{
  "n_layer": 15,
  "d_model": 256,
  "n_head": 4,
  "n_kv_head": 4,
  "head_dim": 64,
  "d_mlp": 1024,
  "vocab_size": 2048,
  "activation": "gelu",
  "norm": "layernorm",
  "norm_place": "pre",
  "norm_eps": 1e-06,
  "positions": "rope",
  "rope_base": 10000.0,
  "rope_fraction": 1.0,
  "qk_norm": true,
  "attn_scale": 0.125,
  "bias": "none",
  "tie_embeddings": true,
  "parallel_block": false,
  "init": "uniform",
  "init_std_qkv": 0.0303,
  "init_std_o": 0.0303,
  "init_std_up": 0.0303,
  "init_std_down": 0.0,
  "init_mimetic": 0.5,
  "optimizer": "muon",
  "lr": 0.0024,
  "lr_mult_down": 3.0,
  "beta1": 0.95,
  "lr_head": 0.00519,
  "grad_clip": 1.0,
  "warmup_steps": 0,
  "schedule": "cos",
  "final_lr_fraction": 0.03,
  "batch_tokens": 32768,
  "seq_len": 1024,
  "doc_mask": true,
  "train_tokens": 190000000,
  "steps": 5799,
  "dataset": "wikipedia_en"
}
Each number is 200 + 40 x the weight over its row's rms, rounded and kept within 0 to 999. Layers, rows and columns count from 0. The size before them is the row's rms in percent of the matrix's.

# layer 3 attention output, 256x256, rms 0.0987, rows 214-239, columns 128-255
106,205,177,205,175,138,219,231,203,164,215,193,191,167,160,286,210,248,200,192,235,209,233,186,173,252,188,174,179,168,205,219,176,212,273,157,167,178,203,195,165,231,215,153,172,241,240,263,148,179,242,265,174,161,221,197,233,187,241,202,272,246,271,182,224,296,218,226,225,246,220,267,171,174,194,149,217,208,292,252,302,152,197,192,178,154,220,261,277,217,157,140,170,180,163,171,205,281,217,222,206,141,195,192,223,209,165,251,205,226,192,182,183,192,218,165,161,189,155,243,207,195,199,212,206,211,289,154,192
106,144,201,127,205,286,188,169,225,173,193,213,228,207,213,232,199,173,269,195,269,231,253,181,162,272,226,189,224,238,229,202,252,109,242,222,225,268,219,168,227,218,190,166,173,156,203,174,207,180,155,182,201,182,220,237,139,223,185,130,198,180,267,208,149,180,224,168,178,128,173,149,221,181,240,241,171,240,158,173,245,230,202,166,256,187,219,121,186,154,159,195,172,201,224,146,193,185,229,150,175,190,179,206,257,116,235,134,229,189,152,224,172,259,144,205,169,267,153,167,193,140,234,118,227,180,171,254,190
103,167,187,205,164,223,170,185,249,251,198,276,258,177,236,239,183,204,185,209,119,200,153,292,196,242,239,170,246,197,229,176,280,230,222,134,207,254,197,267,208,172,186,186,256,197,190,205,281,313,170,255,172,159,209,127,150,214,187,230,235,188,246,234,196,291,207,154,160,228,211,236,331,197,216,219,260,219,321,189,241,207,131,218,235,218,184,228,180,246,208,194,177,179,225,119,175,233,261,212,237,222,221,155,189,231,177,224,238,222,180,117,222,194,205,241,191,171,163,235,165,201,164,243,226,166,279,218,246
097,239,199,226,201,233,274,193,186,202,184,156,202,148,165,214,201,141,214,222,167,213,122,207,166,288,180,135,140,197,233,187,164,160,181,252,271,175,182,191,237,216,159,201,189,229,219,227,204,263,294,165,155,193,226,110,209,198,154,160,155,201,288,196,143,180,177,188,224,207,124,187,142,231,234,164,265,233,179,219,107,231,249,162,213,191,224,170,234,181,221,228,183,211,217,204,244,186,235,210,220,235,226,192,281,244,109,160,251,161,219,233,224,239,205,144,192,231,240,274,175,181,267,215,202,260,175,199,265
100,191,120,133,245,231,228,197,228,242,218,175,183,152,229,187,181,135,152,206,235,208,172,230,158,250,240,232,213,231,137,264,230,240,245,241,157,168,242,198,261,190,281,221,166,234,236,136,169,225,191,262,206,172,200,158,206,176,172,157,205,195,238,140,217,197,229,119,179,193,123,198,199,242,206,240,237,209,226,174,216,254,144,249,192,213,197,172,222,152,295,234,226,263,112,195,175,185,175,226,201,159,210,231,169,196,259,200,109,191,231,234,132,218,203,185,263,189,167,217,209,133,267,206,222,215,224,178,174
104,170,255,177,190,233,128,252,209,202,218,243,211,220,195,239,272,215,154,214,215,190,194,203,152,230,167,170,249,273,192,192,159,226,212,237,179,186,224,226,231,202,299,151,165,150,126,178,212,166,195,186,194,242,256,204,216,141,224,203,219,154,233,168,187,265,166,183,180,175,140,235,195,163,115,196,199,159,197,185,172,178,181,184,226,204,233,183,161,188,227,260,218,172,167,186,216,272,182,180,197,274,229,234,191,149,213,249,158,212,194,280,148,289,112,189,248,183,219,183,209,293,189,283,215,135,148,172,197
100,210,173,258,200,191,146,246,231,202,161,193,173,260,149,196,182,190,300,215,211,196,229,155,200,237,225,196,237,206,146,251,187,79,209,236,118,241,173,186,205,201,175,199,187,209,206,233,192,212,215,189,228,146,198,280,218,224,201,183,229,189,170,222,212,304,198,156,220,230,229,90,162,163,177,144,184,157,193,147,133,251,180,134,242,263,109,190,241,206,201,158,187,203,216,197,213,198,192,206,184,203,131,216,179,229,160,224,169,196,148,222,158,198,218,212,220,234,203,195,138,206,191,203,192,204,177,254,161
097,226,238,127,223,154,272,180,228,186,231,182,218,214,165,214,223,154,192,181,104,134,206,191,198,215,270,212,230,218,197,200,219,173,199,135,337,170,216,181,196,195,206,273,205,158,183,267,164,162,164,231,265,192,168,241,208,192,158,255,214,155,206,220,134,226,155,151,213,161,174,187,201,236,231,203,259,189,246,188,237,202,274,214,188,155,219,233,264,162,129,215,228,200,180,197,232,182,175,278,231,276,181,226,310,212,252,232,272,202,194,225,150,244,229,177,276,206,223,172,241,217,142,173,172,237,160,269,108
102,240,203,196,241,163,221,150,138,156,260,169,229,217,158,171,186,230,177,218,135,170,141,189,230,225,229,241,187,164,134,203,220,233,163,176,203,206,201,172,177,202,143,206,184,129,148,211,170,217,259,205,228,239,192,189,183,240,179,192,210,282,173,210,215,216,198,234,153,156,235,159,238,175,169,240,237,174,175,284,148,162,145,220,193,260,123,128,96,196,183,178,199,281,164,190,140,210,245,116,204,179,66,214,246,239,256,215,204,128,201,181,197,161,244,99,230,132,168,185,185,216,232,131,188,239,267,215,198
111,226,175,100,137,171,173,166,148,172,186,157,228,167,254,193,189,147,289,224,195,215,240,197,242,170,250,230,159,239,229,195,258,145,205,198,301,171,247,153,228,180,192,118,208,177,179,254,176,115,176,179,169,146,230,201,170,219,195,235,207,181,157,186,206,126,232,289,159,186,211,253,230,239,255,221,193,160,189,185,155,206,176,211,129,227,242,175,194,247,135,158,195,214,91,234,157,204,263,169,156,113,187,200,200,180,253,171,212,246,197,183,163,158,204,177,261,205,163,225,206,232,219,182,167,168,251,183,210
096,106,199,220,201,257,252,245,177,149,145,193,233,199,228,170,218,233,229,188,200,124,195,214,223,152,256,251,261,194,217,199,149,146,213,246,194,206,159,268,188,200,163,183,212,176,159,209,266,171,161,267,230,250,229,141,171,184,131,185,203,218,148,214,185,171,208,216,215,202,157,184,169,181,160,267,197,292,210,206,231,191,231,232,238,213,251,247,182,199,224,208,251,244,131,243,289,214,170,213,220,212,175,223,220,189,258,206,141,265,216,224,253,88,188,166,247,221,233,223,227,205,191,203,238,190,237,194,164
095,193,172,177,181,176,190,257,248,281,199,222,245,203,240,145,198,167,220,202,196,248,165,200,179,221,181,260,223,247,153,178,215,226,208,181,156,240,171,177,207,327,172,214,235,105,187,191,216,154,176,197,212,152,274,157,180,247,229,228,185,166,156,173,195,199,282,240,150,207,188,228,222,154,229,210,189,180,159,206,189,166,149,111,206,235,181,201,137,235,206,205,214,154,196,200,194,123,214,263,141,220,201,189,195,203,186,198,198,188,173,206,214,337,216,252,227,227,189,210,215,220,125,213,194,168,127,282,162
099,208,173,194,242,160,204,247,161,214,158,185,213,164,156,192,228,198,215,219,282,246,190,177,207,206,154,170,257,201,241,210,184,305,231,190,254,252,188,146,227,156,212,180,196,271,183,198,222,243,203,190,151,169,201,182,224,235,175,164,265,193,265,204,216,222,175,200,210,162,232,241,212,239,194,168,287,192,193,220,162,187,208,110,212,205,257,188,141,122,184,333,193,276,226,197,172,189,149,192,158,186,252,175,154,222,193,259,227,203,235,240,238,287,143,216,242,213,169,244,214,183,211,178,220,217,195,128,193
104,191,238,183,180,275,215,275,174,194,184,252,182,159,259,238,160,232,172,161,200,218,199,235,183,166,177,148,220,244,266,193,225,249,280,163,254,187,224,220,203,235,226,181,185,129,215,199,276,167,198,228,152,204,258,202,226,226,174,167,168,230,168,182,235,273,92,163,176,220,204,259,217,165,123,159,298,230,228,198,257,164,250,158,243,160,217,223,235,113,217,221,216,205,173,184,255,177,133,209,211,255,234,200,215,192,236,262,180,267,211,106,176,202,150,210,215,295,196,173,128,266,263,293,191,190,207,165,288
094,193,186,189,225,214,216,153,260,229,170,151,161,248,284,183,158,136,245,140,232,205,163,242,319,215,253,234,256,157,196,166,145,185,121,259,185,176,135,232,278,231,192,166,227,185,187,293,147,137,257,155,197,149,166,249,256,214,204,238,94,178,140,166,189,204,132,127,229,125,152,154,202,150,162,209,210,264,210,196,175,273,173,187,136,150,231,260,248,175,220,142,117,223,184,216,198,255,181,176,199,200,220,235,191,221,247,157,156,257,174,173,229,192,169,206,195,204,131,240,204,214,221,170,183,165,217,187,192
102,200,209,246,180,174,190,143,210,145,241,232,247,217,241,118,297,237,226,169,146,217,212,194,208,274,220,277,227,183,175,160,180,157,191,207,197,110,185,194,245,231,204,166,266,191,171,281,206,177,251,181,206,230,213,167,199,196,222,186,205,217,159,172,114,237,210,205,238,150,122,226,166,225,216,189,126,179,148,261,215,195,189,224,216,208,139,292,254,151,167,203,167,243,258,203,230,141,248,148,221,128,311,236,212,189,129,145,214,203,219,132,126,210,203,164,198,293,138,193,247,232,165,248,141,138,158,176,184
100,179,204,254,206,168,171,194,152,259,147,137,197,210,219,216,157,268,152,133,178,171,205,176,228,131,162,146,211,219,185,187,191,209,163,189,169,264,238,196,147,209,272,203,205,148,169,97,154,204,245,211,188,185,194,180,236,169,138,198,239,217,153,159,279,200,228,248,237,182,193,150,212,150,241,179,220,213,152,152,170,149,211,126,149,201,225,149,193,174,217,210,166,202,226,152,131,158,267,210,203,146,214,176,316,291,334,237,133,205,151,191,198,160,237,217,106,200,205,235,171,213,171,204,271,169,182,228,205
105,218,233,190,247,261,251,196,233,183,218,236,216,119,177,169,219,180,200,191,199,181,224,228,156,178,233,254,201,146,221,249,222,212,243,215,155,210,229,217,179,255,217,195,244,119,221,261,169,184,216,163,190,235,221,179,153,167,190,204,116,202,141,271,175,209,207,228,230,195,143,175,220,189,181,195,205,143,171,207,171,202,215,154,224,161,209,186,277,230,170,245,191,108,206,297,191,195,199,155,180,154,233,211,172,155,280,138,99,199,250,166,202,197,222,152,194,138,147,129,211,195,182,159,217,196,127,256,220
099,219,116,196,317,187,261,101,157,161,254,166,217,244,236,166,178,215,147,156,139,265,200,189,163,170,243,234,246,214,203,169,226,233,199,238,194,193,145,193,194,199,230,139,267,151,185,191,208,143,208,231,210,234,120,206,228,164,181,271,192,254,254,242,185,150,156,195,234,195,126,230,219,233,217,218,249,242,175,198,189,145,219,208,208,173,223,197,205,175,163,199,274,183,200,155,253,219,271,162,237,246,220,231,177,159,213,170,153,176,109,179,165,142,266,199,213,221,220,211,176,258,124,169,203,213,292,230,176
098,201,136,191,210,167,240,281,150,242,251,120,191,208,283,213,249,155,231,257,262,238,265,249,218,146,166,205,155,191,169,217,213,213,140,193,185,171,203,204,243,195,130,254,220,169,232,230,176,141,195,161,266,223,235,134,317,223,255,170,233,141,234,186,215,171,158,209,189,157,174,189,212,247,199,226,263,144,186,192,208,305,144,178,205,171,171,187,152,190,161,203,285,189,171,144,228,154,197,202,222,141,215,222,195,207,183,173,181,234,215,174,81,173,195,214,176,216,143,147,226,264,203,155,248,179,210,272,224
101,124,162,237,198,205,259,238,176,198,205,199,252,139,193,194,171,295,152,188,169,193,155,163,186,155,172,228,242,223,154,196,162,258,230,245,195,194,233,115,200,187,281,158,184,251,144,196,215,166,224,251,257,156,237,271,225,198,214,138,191,216,204,258,256,233,149,220,224,173,181,188,179,185,251,232,192,275,227,159,168,237,184,174,205,197,125,192,212,209,239,136,235,245,195,169,173,246,213,224,152,145,219,107,201,98,271,203,188,185,213,162,205,181,210,194,221,133,209,169,259,253,160,161,201,219,223,257,284
098,174,191,232,145,240,204,126,233,163,285,158,174,218,236,215,206,198,191,239,214,216,217,220,201,211,167,179,307,230,206,232,224,215,250,195,187,203,187,220,126,220,147,270,225,126,165,205,165,210,233,225,148,230,265,171,249,204,217,192,190,175,224,248,188,103,234,142,200,218,281,250,249,201,271,202,215,144,175,250,216,200,186,127,182,222,167,206,183,193,214,155,175,255,248,105,228,198,186,186,164,165,224,283,278,211,195,203,121,202,128,163,186,214,188,279,154,199,220,231,211,160,166,127,176,146,265,183,206
098,226,209,189,253,221,291,223,186,229,219,223,223,184,221,196,185,219,209,158,162,150,218,265,158,195,260,236,252,191,223,161,154,186,149,167,210,199,130,202,200,234,162,196,206,261,209,157,230,212,126,155,225,132,127,242,176,175,207,207,174,167,177,205,217,275,207,257,185,183,263,238,272,108,208,183,235,218,218,222,117,170,221,221,211,209,242,116,202,181,229,257,216,210,175,151,179,257,268,227,177,166,225,194,207,143,219,205,275,115,219,207,157,220,277,144,187,250,228,181,205,246,229,248,213,197,217,180,173
091,140,224,194,166,235,255,181,205,187,227,223,157,195,171,150,209,166,156,172,209,185,168,162,248,150,209,205,145,171,148,199,219,182,212,212,213,163,190,279,188,264,226,205,221,186,233,174,175,204,206,288,233,183,223,168,110,194,156,249,195,148,227,254,272,143,154,87,242,287,240,143,190,226,223,189,177,240,150,181,233,246,258,152,183,184,194,274,177,167,204,196,188,252,221,243,240,202,150,180,133,232,223,220,259,259,236,250,183,159,196,269,176,221,229,270,214,166,143,224,119,155,165,135,208,175,190,235,118
090,147,107,194,177,293,213,237,230,207,185,224,206,233,262,171,182,233,185,102,178,261,194,233,250,166,124,155,220,264,221,159,245,202,215,290,143,158,151,255,195,222,196,197,215,207,267,249,210,172,204,206,256,221,137,199,248,234,265,148,127,202,259,215,210,301,209,188,196,218,221,234,251,193,195,231,259,136,149,152,232,161,176,150,228,183,178,232,193,124,226,175,166,182,200,237,263,262,161,238,224,221,164,219,173,140,154,256,259,145,163,207,185,180,194,196,293,254,189,213,191,183,219,210,193,164,151,240,174
107,142,178,199,141,169,174,228,218,231,151,244,231,115,275,190,176,259,180,175,189,171,231,232,219,150,173,259,211,179,253,188,194,141,190,197,188,200,176,198,195,197,250,237,191,221,160,206,177,203,251,174,213,171,184,167,221,168,236,232,135,209,275,199,125,169,247,204,192,144,207,278,206,133,302,275,195,165,242,143,168,226,241,150,167,177,104,161,184,260,210,154,159,209,177,205,218,152,194,161,255,267,139,190,202,169,112,182,185,227,226,191,234,189,187,185,176,249,156,299,192,215,202,284,240,177,193,199,164